Each number is 128 + 24 x the weight over its row's rms, rounded and kept within 0 to 255. Layers, rows and columns count from 0. Numbers have three digits each. The size before them is the row's rms in percent of the matrix's.

# layer 8 MLP up, 512x160, rms 0.074, rows 230-317, columns 0-159
091:158149129112148119146154104120114125127152121140086145110099110122121147130123098104157096113103158133108076137123163104113084164129138098127111159119161160152145118122139124101138114124136132146135104098170125103161116154119062123183147141158137142100134142128051159112167147153145132133093173162124159137152159126161102104149104124135105107136123129136125119119112089162147174131125113109148083104094105124097136131102109101152107181169118132112148147089114146148081126116124140
111:125144081099119115101126099127148108170137103149166191124111132115095113144153151126113107124073134133119116146158176128110171122134144111166137167115152127149133119129158146157153134105128121126144110114174111116154119107094146182154099110117107123098140150142123167118139119124121151169116132144127137108138187095084141131101085122129141115099059106123114129167067137110137091157128118131164129143095108140071148134108112127128130137157104111079120150106132120152116143111126151
113:085151080144131113155100105092139129184125111120082131109103117125140139159137152144140111102106120095150104147149175152126146162129113121135118158132164128140114096132139115124160115136135090105142089130106126127155112091095152136122110078148138137103142143117087119087147159162132116155156129116153100122128128134157102065113132131116165107098158073159108139131114117128129120185188122143124124120124117125172152098129118127110127161140105137110086107143185169179123116142120125
112:110125169117119142113128129159116133116109100119107196102102080089111151110115140119153085118149136121064128133133125159060123175119144113141124165094112132135156116149069124110132157154098125137129121103156154103086144150177107158151104116145080115077110155121094150131152147120158148147133135136145137126198124162156112122086127125129136189132123135166107120093118126160116130124127107138152093145128110124106104113112125140115121128120133133108120115116170146146123136113126165
086:124107156143092143103130123131138130140116125151143132142125135103159131159109143151145077114116099139121105136138178077151158152138138115121148125092134121147109134161119109148169128103154101164178123145155100132118097150136138164171088137153120171133122138129104129123160133111129100136153153105115105106181114093123121091123107136108123128064155079115073130147130117122169148144136100110152111138108132175137108138131097088118130130154108129120105102137112097156089077191121168
110:095158105119118163104144100080124114089126126132121141126137144146170109146137122143120099126104143126127113144163115124140145132136128143143166124139171164124132074109088105100117137159159148198151083124143127086147096118122130158116094124144109166121134130143103149146120116079094107145171114141150118098164166133142096060117161101092139138152159118142139148137105140154101151103146088141168125119135129109184130104106131136138122154165108158150114146123143113128087163133157153
088:128121111098146134125157098107140123118166083111130136143143118128091079125144202159181153117148099106111087112123147121116137118112133104124145119140164148098143097098146101105140105111107123176117152105136132106121090135115114125146119136153139116106131092141090117151133144104129127135133133150128093124130134156139091117162096127177124163117153098139128095094126145151147137142157183121122125137117150117121133163125147095156142067142158110156077140144087122176110146128200105
132:166132146116138140163107099140115098139110158103156156111156143148107126157137127125104132142164121115128112160117162148157126109108156133169140139086143170086142118159160112119138119113177150143112113094078115134139085158128071107190118123137108110113140145131104131094119138129098160143130155164134140093127144151134119096126097167129100144140100097136101149099098117150140128107093098132157105145078107099087144071114148104100111162145117120124104158092149146146094147127145151
105:131152142146121095156143101105109103172108107148120150109098164165116152164151128155124099119162177112085104148114129137106120179105165149117122158104115122135168110120086174109150119133119148136153119149131166083141133135153160145102145118107124153122197101135121111098127124149090147135125199101116124119147135139138102127114135102129161134094071070150137142141119141123121129139121127129133095104112137107131110115064115140107083143108136136087130147145159155150124090128132130
098:101124144125144143082133092139111143131148132127129163091117132090094140129097134143102134135140132141118148163093109094122097069113112137105137123125120113097098142123136168118135111104150131144173116116136126065120163134117096095160138121156117138094115122139099139143114080103151159190084113119161105104149136158111100120099144155149138099131163144131135167101112131134174149184123135108196108116084131117126162083109174125111096146113131153111114135137136141158137113104127157
045:136145114153122148136158093116158087165124113129093162083145118105088108150141106110152087109100133129097125126131139156112146081073143121131116160080177130096115128112097153089166110120122125157169140134148132138112131130157150133141120114153133140084123081129079170131116102130128137151117165106129106120141154121127076096152142139114114111101109114148118174132125144120127167165148117127191116152100136130134146120116163127132112133128101123123104165105155108170114136080150179
099:099114125122100136119140116137146124136145134130128143153126146140111126158078123135106110151093153109134093109110203109117145133163115135192115111075139123132138121134143138122149088128135115143156107127152106110135139155134163148136095106112084147082115155103078154114127177140107130151109119108157158111153134149119127132162126107141138134122097133124151136111056140123127124105146070128174112133092127136108169165132103101140101149130088141190160109095128144141119153147125183
126:119172108119111129150151096133138103132132083115072164102136103137138121141127109082098086101111122125114094152157167139146137101130118138170151105115130118111121148146144179168153107119148142135166140134120155077119128147129118129126095108130131092125098143099115126076155140088125097175081118118123151111151166115153132102135132118101129117121149127137134156122138116111135080120100089146150099111108145128123150098061144149139106131171104084129141160107162093108119129071141112
098:175129143162131120102139099152098093134129133112099140105144175134142114084123099099118109130121137131130109148116130119141133059104088131136152100138128132123114122146136168151170142118173145124122161102117137098116132125117086113177140129092118104082105114116101155112129111079125124160105110114101126063146111099111108131121071149130102151129118131086066135136106140151109123204143104119153110159103126130095129118086121106147110148164119151130107139104160118096129118122145112
096:157130155136115187172116100122156086096131159136115140114136176145107157120137094156137135129152150114118098128131145123104164122084163148126103185133155121100103067124114115157095107109116152121153134131115139133152120162135138147168137111144141100095147105120109120103164101134128141175154149147145127131112150131083146152104125142125148079115088130090119148090133133131128127168158127103153088111111124113106115062108105145139120169141138130143099128117121187098138165126157142
110:122135090156139107132128132126109124099127125113132147130139121119126108125116146160128109139101127124116129144171122147064117086120124089170107111128137139125111127149147109085123142120159130128139134091125145073153122134148185143126065104150080150111135104112087111136084106118141126176099156113176132102163149139114126142163101120094088112078063128110109139162120135157146099110116126147180097144086133105096114132094129124105101102136129132095143128125145098167124140114174122
094:152162141124118118134140133073138123112152081146126140129136105141115125113134122123108078174139128081115128134132146097135120145123134106175119143087125153104152107138125105105116091143142129113154140149111175138114138158155116164121124090081098135113117095100153147117159128140121125171116144175142102112138148183149056120106125129089092132135094128200135109125133156137105148111118118118125098140102119123175145116142138059087140141145121144081138134176112158118139135119124121
097:121084122117094148128147127137136070130125164163150137131099136134094128136095158132131126172138158136098158140090105117144124158118132129135140130106091158128147147180168121098123157114135122143143085107118133140162119131133127156100130092115157166071163152133113137073145163159125120142079108107132140103119129183134105112130091112125132130100105155133139176137106128120173133169086163129173118158172137102096153108104129120144138090157136138131174163118100120148119143136145132
095:131151095120116117115160096132104096095133105192094158162147108147134117141113126163139128136131094121094090161124178132112120140141120122147170148138146148103141109151121134103133100124185084125150146097140194097140160143146125157128126126090104083117145104086126154097107167130100096127123118146203115097133115189140118151153120140154132139140125094153149140121152151137118150123142122115166098130139108102138123104093120163153108149152124128139122133115112132135112098089172120
108:174159129089130132078160114077124150139156154145090156084096114128148142130121118164099103116128138153091124133137117115096152085122105102143132122140158099132100100143115139098138154093123116132135143102115106126126126168130105122179130136144102124154106099099152119077146105077093128138141125128096135115122125114136052124148114151124081123130123132144132129111099096146117140109163117150137098152136110130116133145079123070090161185150133114110101122109169111134135135122178127
102:106163106173106154110124129135164136097143082156148124148107123095064100137153122133113071094108100109114104182121128163111108192103140168105147108137109101151127134142100139097106115141111093164152122142161145110153090127143138171129109097105135114111101133126133126120117127099179085143134126103136115102151165140138103092074136135113098118123092087145093145149110112128161118165107117122130186137101136132119154111121148114122105138147103141123112114141124129138141087144151143
103:155179160095118155155150148101130131169097120131137125136126106124107134146147126131160061096108106114078091153130178114135098109122121138130134086111155110108151087114129104117100083125164133123139110131156123075117139130120107137146155089144119153118074148159111125094168130138119149182139148141137128157116147166108109156112124122082131100082168129124125144116129127124104134152097129135122090085126162104150116118108107119118076103140129111140132122115110185138152121081133123
104:127132137126137113105146078117137109128120091122122142115125121100121133122127108139126141120128120105104112161110127123076113055122107087125137133166139143081120150152120151132110127087168133125181162104119133132128105133105086104128122118114122117126126126120120114127118115164139113207086162154152093124175139162118104113095090146103069149100100103146109138133103114083119138160139131111147084101114145132105152132071159138143125107158147153109189151159142119099122141116148100
094:135115130183142150113170076137069136100111142130127127134108118118121113157096150124117137139149136108114091146115143103128098097094127092156150098119133131103106139121131135094138089143104127144155148130096147121148076125084138116152116108152155130125105099106117114153108137105180144166128165112173117122118146169110093089103124141118104131123167080104119127108137170136127138154124142116178117145128201112145114147133142097109108113113122149105097121133091122180106078126146163
075:098155115152118120150157110099151113117168103149103151115086128111125130125125087133133121117110118153097147184143141141137141157094154155120131117124135111136094100111115178132162141136158116119133118111153125155167137151094124190130148078159103134100099160123107122127136125139134086177116143088132165137108178124126073145147121137139146115109107110138152146129123158150144106149094099173150104149086091093115097127083090146109060142158112114127118162114142125124139104137137112
115:130161078115146135100132143082111128140120132135119182143156148155109083153108140166144102134137169101113115148118088149141162111149101109165143152141130148117138053087108119130152107116165132152111091109144111114103148124152143129135117102175158165085129107079159128132109145121085109148121152123152135098140133168098090126106180155160133123114121101114145156114106139120138138137092129126162099110115142067131166113106115142139104120138133138144094143134094155139108119124168144
106:110192116101106134145193109125124097127123123110097135132103100092164106094161135147120098100094154150123145197172150130091140096136113143127134128151197137144139133140108195134152132087128114131138109118108109142149091120102161148142101091138121129125108105140101141088143132116164097169114114114095143125124155122133109123097126140069117117127137130123134125112131127159148104145094114135149157160121139126158138086116156152108129109141140143126100133153118115105141130075173160
082:167176100102141143139134097114169110117114140128128168089140157101123113122127118158111065135100092119147105136109145138138141047099150120160148144117128113129145123148137153139135096163173117129171122152138134130121140113130124154140127115154105154115111110106066093117116126143080109144150101138153101114135139118116087119119097157102144142139142133127162138133126138135156113158129117126195095123086096084095155087105085136129098125152164145142092103121148158146100125138149140
093:162110158149122143113137120124107140146138114153119126156128128130161129150118126100137126090167124113110113133148141099092140178116130118113168128124125113115126143126118148128150116134094099173131156134121119051128106142117145120166138108149133118125127124125105108163164140149162099138108170129120068072163142099177109087116160117116143151128173092109118155123117077155160163140181116130144114117087165133127122136123120156112111128152148127072100175138137155165119081152126155
089:106106110129101121096138116128124132165131169134081138131134129145141133135131095133128107136145194078116091117134113101064117112096123129150117153143117154121136100117162105111127119116094107143169104073112124116138155155124074141140078113145171146114117123122109178153156157120109148146130128131101112114124126137137111087143113109109082134099116139127135179088093093152122165135169133129138117123144092119109149103102159136173111081154138146088148135124122129157129153093174153
040:112142143121111138140134067101124074134129120149104193112136114129106114143107130116151112123122141113104079171142157133098140100084119107132120158119175132109123089105122141097171112130131140149167120136149129114157105149154124145161115102125147118053131130113115121095153142108121108160121137127164131105142146138140073089113107117115091126087145089129112153129107122158163152149113115162172110116110126105128112111111161125117111132167118106122096161106167136163076140097137165
089:085112091111105146092126119094130136167134083106106121119144089080122086142124101159144138109118163146106104151106099153119126079107076123111149103114142139128108112122131120089071125152093112146130124106120154123118104130143128106184127152158150136114127104153112122105133134097119141130161147134089080109104141096144122104135115115159075172121133134138086125111122103150145144159125169123139154141125102150118088157121171105100139103138144134087092148096121178165129125092138114
097:129139098102160138103152117070099129088131120155111182152112124162114128154088143119118094156112149117106147169104135143102143107075130102166129123096150119117141137114116141126100098139179153138186122137170138108113168129169103134150065109142114123144126099136142109132156165138119173154114151134136098119111152179106095176149133138135163123101079104152114137118124121165114133138113121106183087134106156102121117123135127140165082131123132133140130143101137107128119117128129159
102:098176157141135131106148132083103116148172103100089154133089113121184158099120109120091108088141130151111127140188140132102154104120126112143111185134174154118096114097112180139126153105103146111132161108153085132081137127122158122141160111120103150111113110120139119127138131100121132128128143147128122090127193091123108129137105131138106126113122131130121146121153126175140113125164124179150137139142127137102143113067117152110114153136157142106081145119150075129107139146107110
098:173151101090121165126154133111097135146116152163124154148118155148123119166118107181188127084169111117133124166156148102084130142140096125113125178119163100107119117159137167102146114170130097150155063131151114136096116122155118099170137126127141131129147131077129142111168147144108138120109130133125137128119100113178113129123137113116118150098150077134132136118102094133135132131144109132138087108124143145119143148129120106160116103154152099133140116128125159184065108172139126
100:148111119114160152115145112108124129167112115177124159092088106108120151186098107144122138168141124124134077161086166128144148100105083110163150123143140129123090106135150135127136122100148135165145078099164091093141097123143121180148107129115138137091126130118116156140108153113110149154153144141118141116124141104115107144137100133129178135096153152116144146105105150088132134148133134128163103107134158053112150148119111135115090137097111129140122128170145103154097177118162146
095:142136177126135142118151091084122112095155110153152144133122114124151119155120142131144153103139163103088123141110132123099158111095105139147142108099132115128144086113124130089081142130086115119167113110113152139125107152106138169146107135087124126150159129144136145150174164142140156153091113171111096106165135152178104101117163096116123142078140108144114122103086117121156150113202129134119131125110121113138130080114179152117131119133138162082147143160143148169120134103165146
121:147126122117139156134165099133127115118113127131147150112147148139105130157123087161106134141119126114138069153153167178150170109142086138137108160113155142110129081114087136103117132127149160099133096142138107132120111146139117154165127136103088128105113147147139140152101120135102128143112127142167154097137179128120107080108102162130140145114126116131153201139089184100144120127110085144137139110103132124150088112071148129127056170109105153142154151139136123128129154108159143
085:090108098137149112151145117101126102181125095104085164134129121154141105098143162099110118108142111111131116124142166122116145079110138148132127163106140143103116108126156108122145119125137153098189132136160156128117126115142166115092129118110151137111127102115116158094151121089125148148064145104121157068123131136107144096157126120165112109079129101143101160128107158146131124144186153169120129150109130099100135115150125111159172103150151115125142120100140101155068122102169114
116:139113131100134151084106113094134142150139123180147163096152119137145126158108125108129126149144105094106084162144105141089185134140154121157169121140154145113165099086111149113124120160183143129151091116148152124121080120153155120130148098117108172127112118151134139130152120106099145160141108140148148086121169142132113090122107145153108111147138119173126122133114141171095153139145140129142100113122129119125126100077171125108158199165113124104136147081160094123137134121136159
113:108156186122155129136174125100143099177143120142077134121104168106133139096125117133124091106107132149088121129160155127124120080115126123133092157120132074144160147160122109147091151124116103138143088116167088101135146141134158197108103106105096099116113102092118128129118092114143160152104133153115096103185157111132119110126122128113115122105120153125118113141076103117138136150107096139131085116110119112106119117139127107121108170119122100135133167129168148150090145080129136
108:147135116148157131103171110103126116146099142135121153135100130141159149108123131107141066133129145142118097174104096137100093156104109103097182096126138141104136111118112183154121093111102163140107141130104172089121093096127093144092134107158110112129105152116122113102108149112161144147112129180127144111148137151149125127166125111093155158083131135173123134132114132133101112148145119153150103112108134118150124109107156160140096159111144127120120143076177091189111111124162160
084:108104142115124088096090129121085126154121133164125179114110135142106141165129130123128143140136127087136137137124160139145115133099119142175142104135136116154152116124127119107128143133153097129112102131150186118081109118150103158135106115146093129130109155124100157109084148118142168129134157168141121158167118116152108150096122154140105147113152096152131135143085142163122122160123087125151151118081132129112097140140139069075164185110107129079080119111165105172105158111114142
088:159096100128134148098144136098131142146111162131126158123122173133157144141150106180139087090132097126086138123155149137129111122098128094105135162122116142137167128106131154127140092132114174133110133134106132077114114143114120144164122136131141117076106157096131157095141149096134151141148143121148086107133101142148151143134103124111135165148140105149131139122129129103147155193153083153153135128075129126147181117104091112164109133159106076112117109129163152170071099152107142
121:154161159121163156126107093152163120137149104107134147086112141088136109147106150141096132097117138126073104136155126144080123114125118155169134179115128117132115095139118139128135144131128155154125136107158118121120152168119107155158100149152084110123150105128113137128110113105152114147134120122147122138142189101166117090133089130139136137110082108091108132124094113161150152114133130147149080133102102119075163101071105122110140168145120146077086171104143128116136128104166156
106:084166121097090141156147113135166086147149125177130147097105104103093134190108114167123078135141168105083097136109126099122153161131094124148113124104133097113122114159107144139145118160148133137124099171112117129142098118153157149120103121129072111103124097128117151093135123139099116136129093119105106104110139094129118119116146104110124127114127149170104138145100163089185099147105148163156141149111140121149163145148134092135099140129132143092093112141146126105118144127192128
112:103146115107154104116172088077139141149163100128108117100149140128162107106145148133126077131111089181133094131129160119094167107131112148130131122116153131159122123118103170130161103098112089138132097145160110103082164156146136140171136170113085119111144134114111117088131132071121142152121141096138139107137184104088128090117155121130151117110106137125103162154111083127143114155118139165155078116124122100100091141137104146105131127130111134118108115127151132111085129128124178
100:112152148162088120128140108130111097097131115094097145130099109094159123146127122158148133062164116125086130137180136099118125141093139128097129157105107131080110126150151127085176123090111155156177140138099150115119092134165146146108114117157153097065121130111091135113105144159094122155093147114118102079168130115131146074124102095122110129136154121143157157124140127137148141160131129150117137177141128131113146144116147095154132098157133119126131122167122150186111126124121133
073:156086155107154170083090097149122120134111143085128184122137115129105128142165155151149159143107122082103142142125106107140108100124139151120093149153142097143127135109122135116134147145133135111140131136133144117109134134138098157142118066198145157093157114121116129117114121120111170178077133150130123158139108161165131157143138172129162124108147125108098180153104139129159119154111149113178132127147129107132140125113141117131099101088106119088083120123112106142069154105124104
102:129161094147127114137119120177159090129124095112103134089100165085136122121105155122143125110145107116125128156140126132070143110087139122120087124121167141121073138112153134137177118118125113130126150101151106097162123109072130141136152080147108141125136168071109160106099144147156151147116144085120120125124165131121120126123133119107130130101166102126085145125107149097123146187142152137142177136094109117134145076120153103123123109139116093107119111087116143178156114149140090
102:136144145124134129133144113107108090151152123111095164106093179162153148168154096169153089112105140153085090133111123161120154140134118143111109160121102142114103149134103136119113089126119149131126163153119170076129099143114091114094156119149117113071166103139082129106127092120166125142104129135145086142152138119133105132138122114149121100102127109144116147124079123146131116155126083141123098131110130075153103131124150131160150133152106130072129143120174173156111111079127151
111:168164127136142142138168114131115133123129092140093155109133128105126135107111138152135096119113152128103074145138109131139111143105125127134137142117117116172138137129126129089109124171144099125116091154101160099170122117140115126146127114142096132134127123130078122095139132117112145162092111178153151113148110157131100150064087112141114085105138132191131145181154158121139164159120142141139103106071112101172177081094132153082093150099089153144134135100156133122132127130135122
097:121165105115155164096132100153132112098127148160152183157143127155085090140144121107095121149081124134160140155124194141102124141090116135136155168122124161112131114147114132149101107145161128110178086172165128118134111140141122146187094115130114112080119156112148070144124160168133123163153143156145167126151130143115119161106106138118115128148093113152150155139143134101124156121108116131170114131075132089125156125099145150113101155131118136140132146121144081114114137133137146
089:156123168140126157131124106127125116114151136168146158100141121109180173201127101104139113108185159147120153132119172097127130151097126149169130122100137114130109133125101107115104170146114144124167150120131143119114105185098120123101163108116139092150160117124132136118169087136126119144086139124121178116166114151150144118121110143113112114100153093179076152156131106124119136115121102170142149159142141127121128116079106106133148170126099139082153131144169121126117136141095120
139:162142173115099130093158090133107071134130128137152175095144139157119126127131126112130099120104152106095067171149147145124144099101120159158119129090131112097156136172127122104117114135158120166156120102086144098136094117112111135125094129122107149083119123122099097127115147114136159164130188153156130106149123143117106122118105104128104135077099139138156143131130130103166089159145076137151101116120137095089120128104150098133139141106144148082095165123141113131128145109169118
079:144155112136123130110146113172140095123133128098132166130120096162144083170126130129081087140135151134137110144135111140123168077107119150118156185145154137095086093146164144168145112099150151157159124171122099147153124122145108107180131090151111074102098098104097138122123107102157146165112135128154139134122164115151116121169118153158119135126105113106146131119137150152122168141144105160160155154117110106138098130122112120128069122146147152134101155108179110135091130118150130
107:123151127134152100142170125119139106148160150157094154156132160133123151131157129101149071131142168114145060118133173123117134152117121123180078157094156125140141160156127149106091163087168142148110146129154121114153101145153130160140161121118106127125167154140099148119159127160131141153095151131134140084169131096154124136142099123180126129123102107139125148172117114152144141119144105146172072121122105122101124095106125106099122162161088142106137125147143162153116145134140145
087:145146112105097101125133130117125116130153123162121139159138141132153127153104128099153117129169166138114119130120129133078105177081123101146112128100160126121160140111121124160162143126144081105119096098128155092131129158131132145168155128099121099126174144117085159122160186176095091119075149127108122104157158157135121143103123130130095160173121121113077129162126082133140079136124119144129076079127113143117106120118111160105110125146143168091150161150144144110113135118111134
090:081119134120140126159097107123123147160140127142125181161103126128086130161115148142099120161113179142133121156135133131129167115104124091164103161118108150137161122145147121117133129134146158156166092164147141106145135133149172120199049102118120120101103116132049109129112124170120133162120133174151160122134136121125069137097128143133126116091108114151131140071092131141124150127100069154142141157114146111130119119126129127128108125144122111112122126146137122114123147125117170
109:123151124107113127112157103094130125150117093143115177140131135118107120117148173104138121099129125116091126150132145128069155131084129085144160131090153105163144125125144136135135088130157130122131105086119144104181155105087074149127134108160157129120085168139073115135169148119158114160113127122133111115117159172141111115133108114138128143148146126124119146141121181093146115164066115147166132099097155073147114127119124133095141130189118135130076132135147127149106113138137132
115:119168140140142109101096106140155126148151136134166160132099126113098113149134137168109112095138149165094116137167133143103153109130113153134138158090156107128115095120125126161132118129124119136139145131134083165122090141086143186189129129113087115125149156101090133126125095111168132156153150115141172112175160103099089124142088142142108125064091102113113111128113113150142101128144126144157118137111106139082120118111127104084137161125154108058098142136111156129138124128125164
083:126143155108083109139150122121114138090135141142175158152099141122140157147121137112153130143130105123106138172116161103102149152097146127128154081083133148171156138132100133157118168117165112093171155129111104163139146128136140161160102113091153136098155182131113156096197161158125110124112123134095123126109155150110117138078103123123137123105162123126112131116121124121165103130108133120147129124116150147141118137153108088124148095171073175083156123171136149115104096120120113
076:116139103122089152153144088077136120124137095112095140137134098136105155097066143123130134135160171129101091115108107156116184118147154114162142133097131160105136154113116182074148153116094155114099155096143132116132127119140109141145124088165137124132127151153068075159101136088138101134115128173130114122126135145152108078141109096126144141112135130151147112124143106143122167101162142121146135156134085077131088127103170154142116127132129112135109145107118114149103158115146116
102:140116103111132141104157130102177126146109113119133155142131147134124101143117121153123077103168133126109098168180170115113177094109129103134091172095157117114130109159138128130114121121148148106128147132146104129086103165094111135115068133146100139132129104103154153119148112119128138139108162124124130119123123115128096120107119142121141149142085103130116132119142169121127119211119133118178148129143151115102159143094152077143068098141081128090109165119158130115104145159171131
043:132134155120103146132142070095135110144139100128105192119112136114104086140107142133116125120130146141082088176139156124097142095093116099129141145092156133106133091141129134101116117146148148160159135121158141115126106144118083140162128108137143119061137118118103113117134151102116140199107135139125105120117135137157087103131096127112122131087154094152130170131116142137141148172127125145228112128122140100121129129105160132131112119144133096115148142120133115152087111076146141
087:115169120148114152157153120106164088124126140142124132142103117143122095134091141113132122106128092101125121159150117145156157100059101113139115076101131105126134118082161152166141126154127151172143117076142147102160079145128158113114081142138146129140134114091103145118127146119114116135149133129099121090137164147128094094126151112112153137096109143088114168105159136152127132180129128175129150148115160147112112130151103110158166085145122106120106130115181124104083126131158163
086:093145155131118124119099110099112088129174109131111144129145091106083099099156122112103059093095130126142116153120136095111143100112164125121142109096135148088121133145093155094130087164157151112152134150160155143113120123146146112114112127100093125138086138120101096116111154113142129150111121156147135156138176169134131052145106113106144124149121147103122163121144126123117155082126117104172149141135094117149104112132161153123126124146136138131087138163146095105158102152188142
118:153096120127148133116162116104094129129142121166115186142113074153134161167135135118111098121154099100136116153158112109128121146143172128155134147134104161158152126116111155112160098103180164146127112150147127129154137137129146147155124115139124125134134079156131121090117150161100104145110130202168135111146138124136139098080119145147110155100115116160148140146107135120127154141133136137159131144097116069116155104069102156114123147166120127085082133126142107073121108098152137
113:098143121113109156088142101133139131134131121127120140154093132119139118112081145061100105153109109169123104145117166124093162068142111129140119091094130127092125097127136134122158097077108121118150177134155115108119127117099127156166131138123118116094082080104133124120125143081133146153111159098177116104125154178118112174149145122120114149112126132073123155120129139181129093152110130159166123115092141137124158145120119136126126116166145100128125167086114133107108114131132169
109:132091115148103108117183101153110105114144140140094124102111146121114106146130147115150139114146134139122091141134123104160110118125107083164144098104130155110113110161160127125097111096115126166152116110134152103151147138127148170152085119137132138107141133131091127156117145174143166149100148109160115093133120144162140050163121139125138123125121136097133168131100099114159080190106107128159130110074102137095145111112124081143103124137088139131105095149133104156078101125146156
104:112128123137108184130155115115104097107112145188096166141119106134109089130104100155095099110140125121136142162123152103129149173112095144115181129140125168155137099106096114106169139171131105131126139136128171117112119149138114180148134102131138125111123138130099137104128159140091126168115105172142099120118143086161124123088135122132164142143157123143129137118155131106125131189140081110134127099126135103118123090103099102113116148118080124096097135181150166121112096142180137
100:119143140141107132130159089123096130186103120129106151133089149147125126156132175061151080094111151125105091176121105087092107117054101104125111083107127102117169128152109135126092109135120159150142134150138156097120127112127114113108161127156147099096106144112100143123155152165189104167124145150130106121139127153147125115161143091099139148080149123153137165103148118105135121180124156128135113129107164117121140121114141106152107097151135138134131134131151146140132136147114104
103:108139151117097165135129101129149121125163109178113160083131078118112123153107111148133094141150138092134115152148149154124141132121111178160150157086115106137141097166084128129154149150129112146152105154142080107111103133133090143139082122154104144094116138163087147140089115189131136175119099148126129122127147145121114125112152144121089150144121156125144147131126141131169150155113105125219086103132094125094170124113151147106122161134104126132120152129122166142131129131121111
101:099111095149138132146120084122140140100129142149124131145130104143089098084121148139140087147114125081148097125133128102122090129131122147145131084129207141145099109126144073128108110099159105133172129135159130128146074123102135090150122101131155109087147150136104132112129138115155115160120166114108131101148122126087112132128124168104116103112134061118134128138106172092110112221129128122108138092132142104163156126129112146127149130161095128157145151135128142144110115148147112
114:097147146110101105138159081079129141150145141141118169104124145124084123098086095155166121120164154111122118140139134121148110121119123131145132158131116176102132109153158162122130124147099144152149103072162120093139130136131102175138143107098107134083135133087074136155106132112146127150139141127157136111160158140159119119081124133132141133141117149148112164151087100145154129131170152125137118136087135078085165076130133164151084151112136146115114154101129148114145140092150158
090:167116161123097123081135135121130182141131157104135189115126158113158152186150142154134113096155133147083104156145143135108136150127125121130123179119132076132116094143140140125094143153127115143140109143155174137099133151103131133139147146126079131100099131110117139111163144140114133118118131097125173119136139103176103137114124164145107109105119104137121114128145113170127112145136109158158130092134099149142134099140115070097104171118099124086074122123178088135093118161147142
107:138100134124134137102128109110142147126150078116159132146124101092107115140121134130105125104120142143070131161133161128155141087127124121118153116116095088089133117144154172125097071151138125158116151170091152093093093105109125120143097128081100071110094137115117126091137115120167146153133112186147155098126151160134117119108117118110117160099134131132116122135082153117126154140097131118139106125099163111143122126051155119087137129128131078092138115144176109149134150124132147
099:140140085120130170158127097130121094127161166160132157131160146147140123101115149124123099166117134146118107155133157133161117108069142117155135197129151168079144098124123123102124162109196114142162085120143128086097145118125139146150139127146088128118132157121061186095147149119134115149108148136158130153100140154143114116166090156138107126147098156123105141116142136137114148129141111125144144143110090113093155141104115140119089136136065141157133140140150153113130128111143120
102:147162126139151160100134132108136135113144143138139137121113107142102128146100152158108136157101131094134113161144115143154152159153100153172135152157141160128124130131152115122097115090139119152139142144131133137088126166101157156175134128170079143107150107091106129093119130126098183159114129140129098099164109116112092148139141167062143175073089103104146150150086144137095115182126107109164164104115130145114139081119115145153088126144088138123133129100149147143103123130141124
097:100130155120125153118128110107157099154116118123139174145141124094163123125148104186162096105110118085076125124143139147155119121101092137116109138127061080124147114165109095088115099109071177112119164158132140087127127143160152142123118141123132127128118148119154113118104137155147160169136159114107077113151080120143162096087127112108129125147107137135126140140112094121151160146097131160141127125102128109127123103078185105136120128119102122121133122144127163155133163086150123
102:090137150121121119088174111147110147152134143138134153133112095107096139152118122145117104140086136128157130150174124130090150140117128158113162144148151104141103056126109111103108132100097112150120128128140111160076110113130196135139100150157100120105138111128140125110084119089119164139148128110174150086127189139123109151104136168099123138082099085145140158111111159199120107128148111124161132123119140134115099114129089133109117133132130120113096131141122103123088103137169120
090:179119112132126154128153126114154144149157154105080194128145121141148085177128078142129082113106125149113092133161127166118167123077125134142151138106147126141075078131161129126111095128140133182119133133172140125131102164131136143127107132132116154126120150099100137141129122107107165139139121129100125113152101104184126106102132128108127108143100102117143155118082105160141157163107099140132132143147130127094159135113129068146122104125085108117089124124134143110124079116170132
108:122140150174144133134112102103119125170118111130146141127120138098112141135103136115120094122128125187136121149180178121135159078096103096140152151112147124131110112172183160156142128089133121148156125120148112114114104122116124131102088126107098109104127141087141151118105157112119138168120141107158179113155175112122118135117084160096120097130109136121139147141100174116151120174100117138196090086119142124108155130100099093129135149127116124108110165129141144119130179166141106
115:101151158102144116122160123082168113147132130141138142121148102111133154126163163137083119129169159103081105134157153138120131124132120163143106177136086114120149125126135160128128131096172097123164106086111121122133093129159145128111127118145117105125144126087102149079171111160139155176141173127176138092146127126149118079109091148150126100110099115137101161122091128113169143146161130122153126130089128118157174101111140126174119107135149129139139127150126151131121164069155139
104:124120155128109108090168093117094136122137132132168157155124125112137127097175115133132120116117149109103077157165115111081127102102104142162078115105142116149126119172166140128130117101130154103134118107122141152092162117113114132137131114119090116087154135136132103120121120124147157159130144121170171097084165111086120121109052104114099170111118133086119145107105138118142099149139148131148101118072154108128169094110140127169122097120161141165152153151114104136140138100147138
103:113148145143130131116141098130120104161160115161131162124129125119138103140090125114121082113133133159123106141150171096150141121112140113153131099123139120136099080171137141139138121106130101162117117144117112082133133150132138181122087120138127131125123113132126146140129118118079116154127156115144128095201137165175102134190122128096122117093095132099113138111123149141135102106123064149171121132061152161137167100105146110143118136149085118113101141090160093087112155139173130
107:083170105096161148153118123108156143102145130119127133100152099149101123116136140123162071150138152126124095164126131124092120126082071117137150123125173113147157130117100116135122080159101113132128110121118156113142142153174135176118143111146161121104126162101072156140125132144123151159106130100132144096144154126123086082141131101123084112120122127169135138155123133140139138136104148138135084088073112109137110121138173124103111137107110144129090165150169122119140155075116164
071:124146125095117154092145107103177108117164142180117184117110145133084082150115130139143120123107130104119053150134189150084164105134101125126116153113126126120130127151126159129138138110171110111139107163145137113141084124145100171161114115129118113093118153114081138105110136133090127144115107119143112145148130113115107134098098113131150126146121115152149160141095131093167165137096103113181089106099130092125119094106123151124066138127097138145137140134137114128129119095164148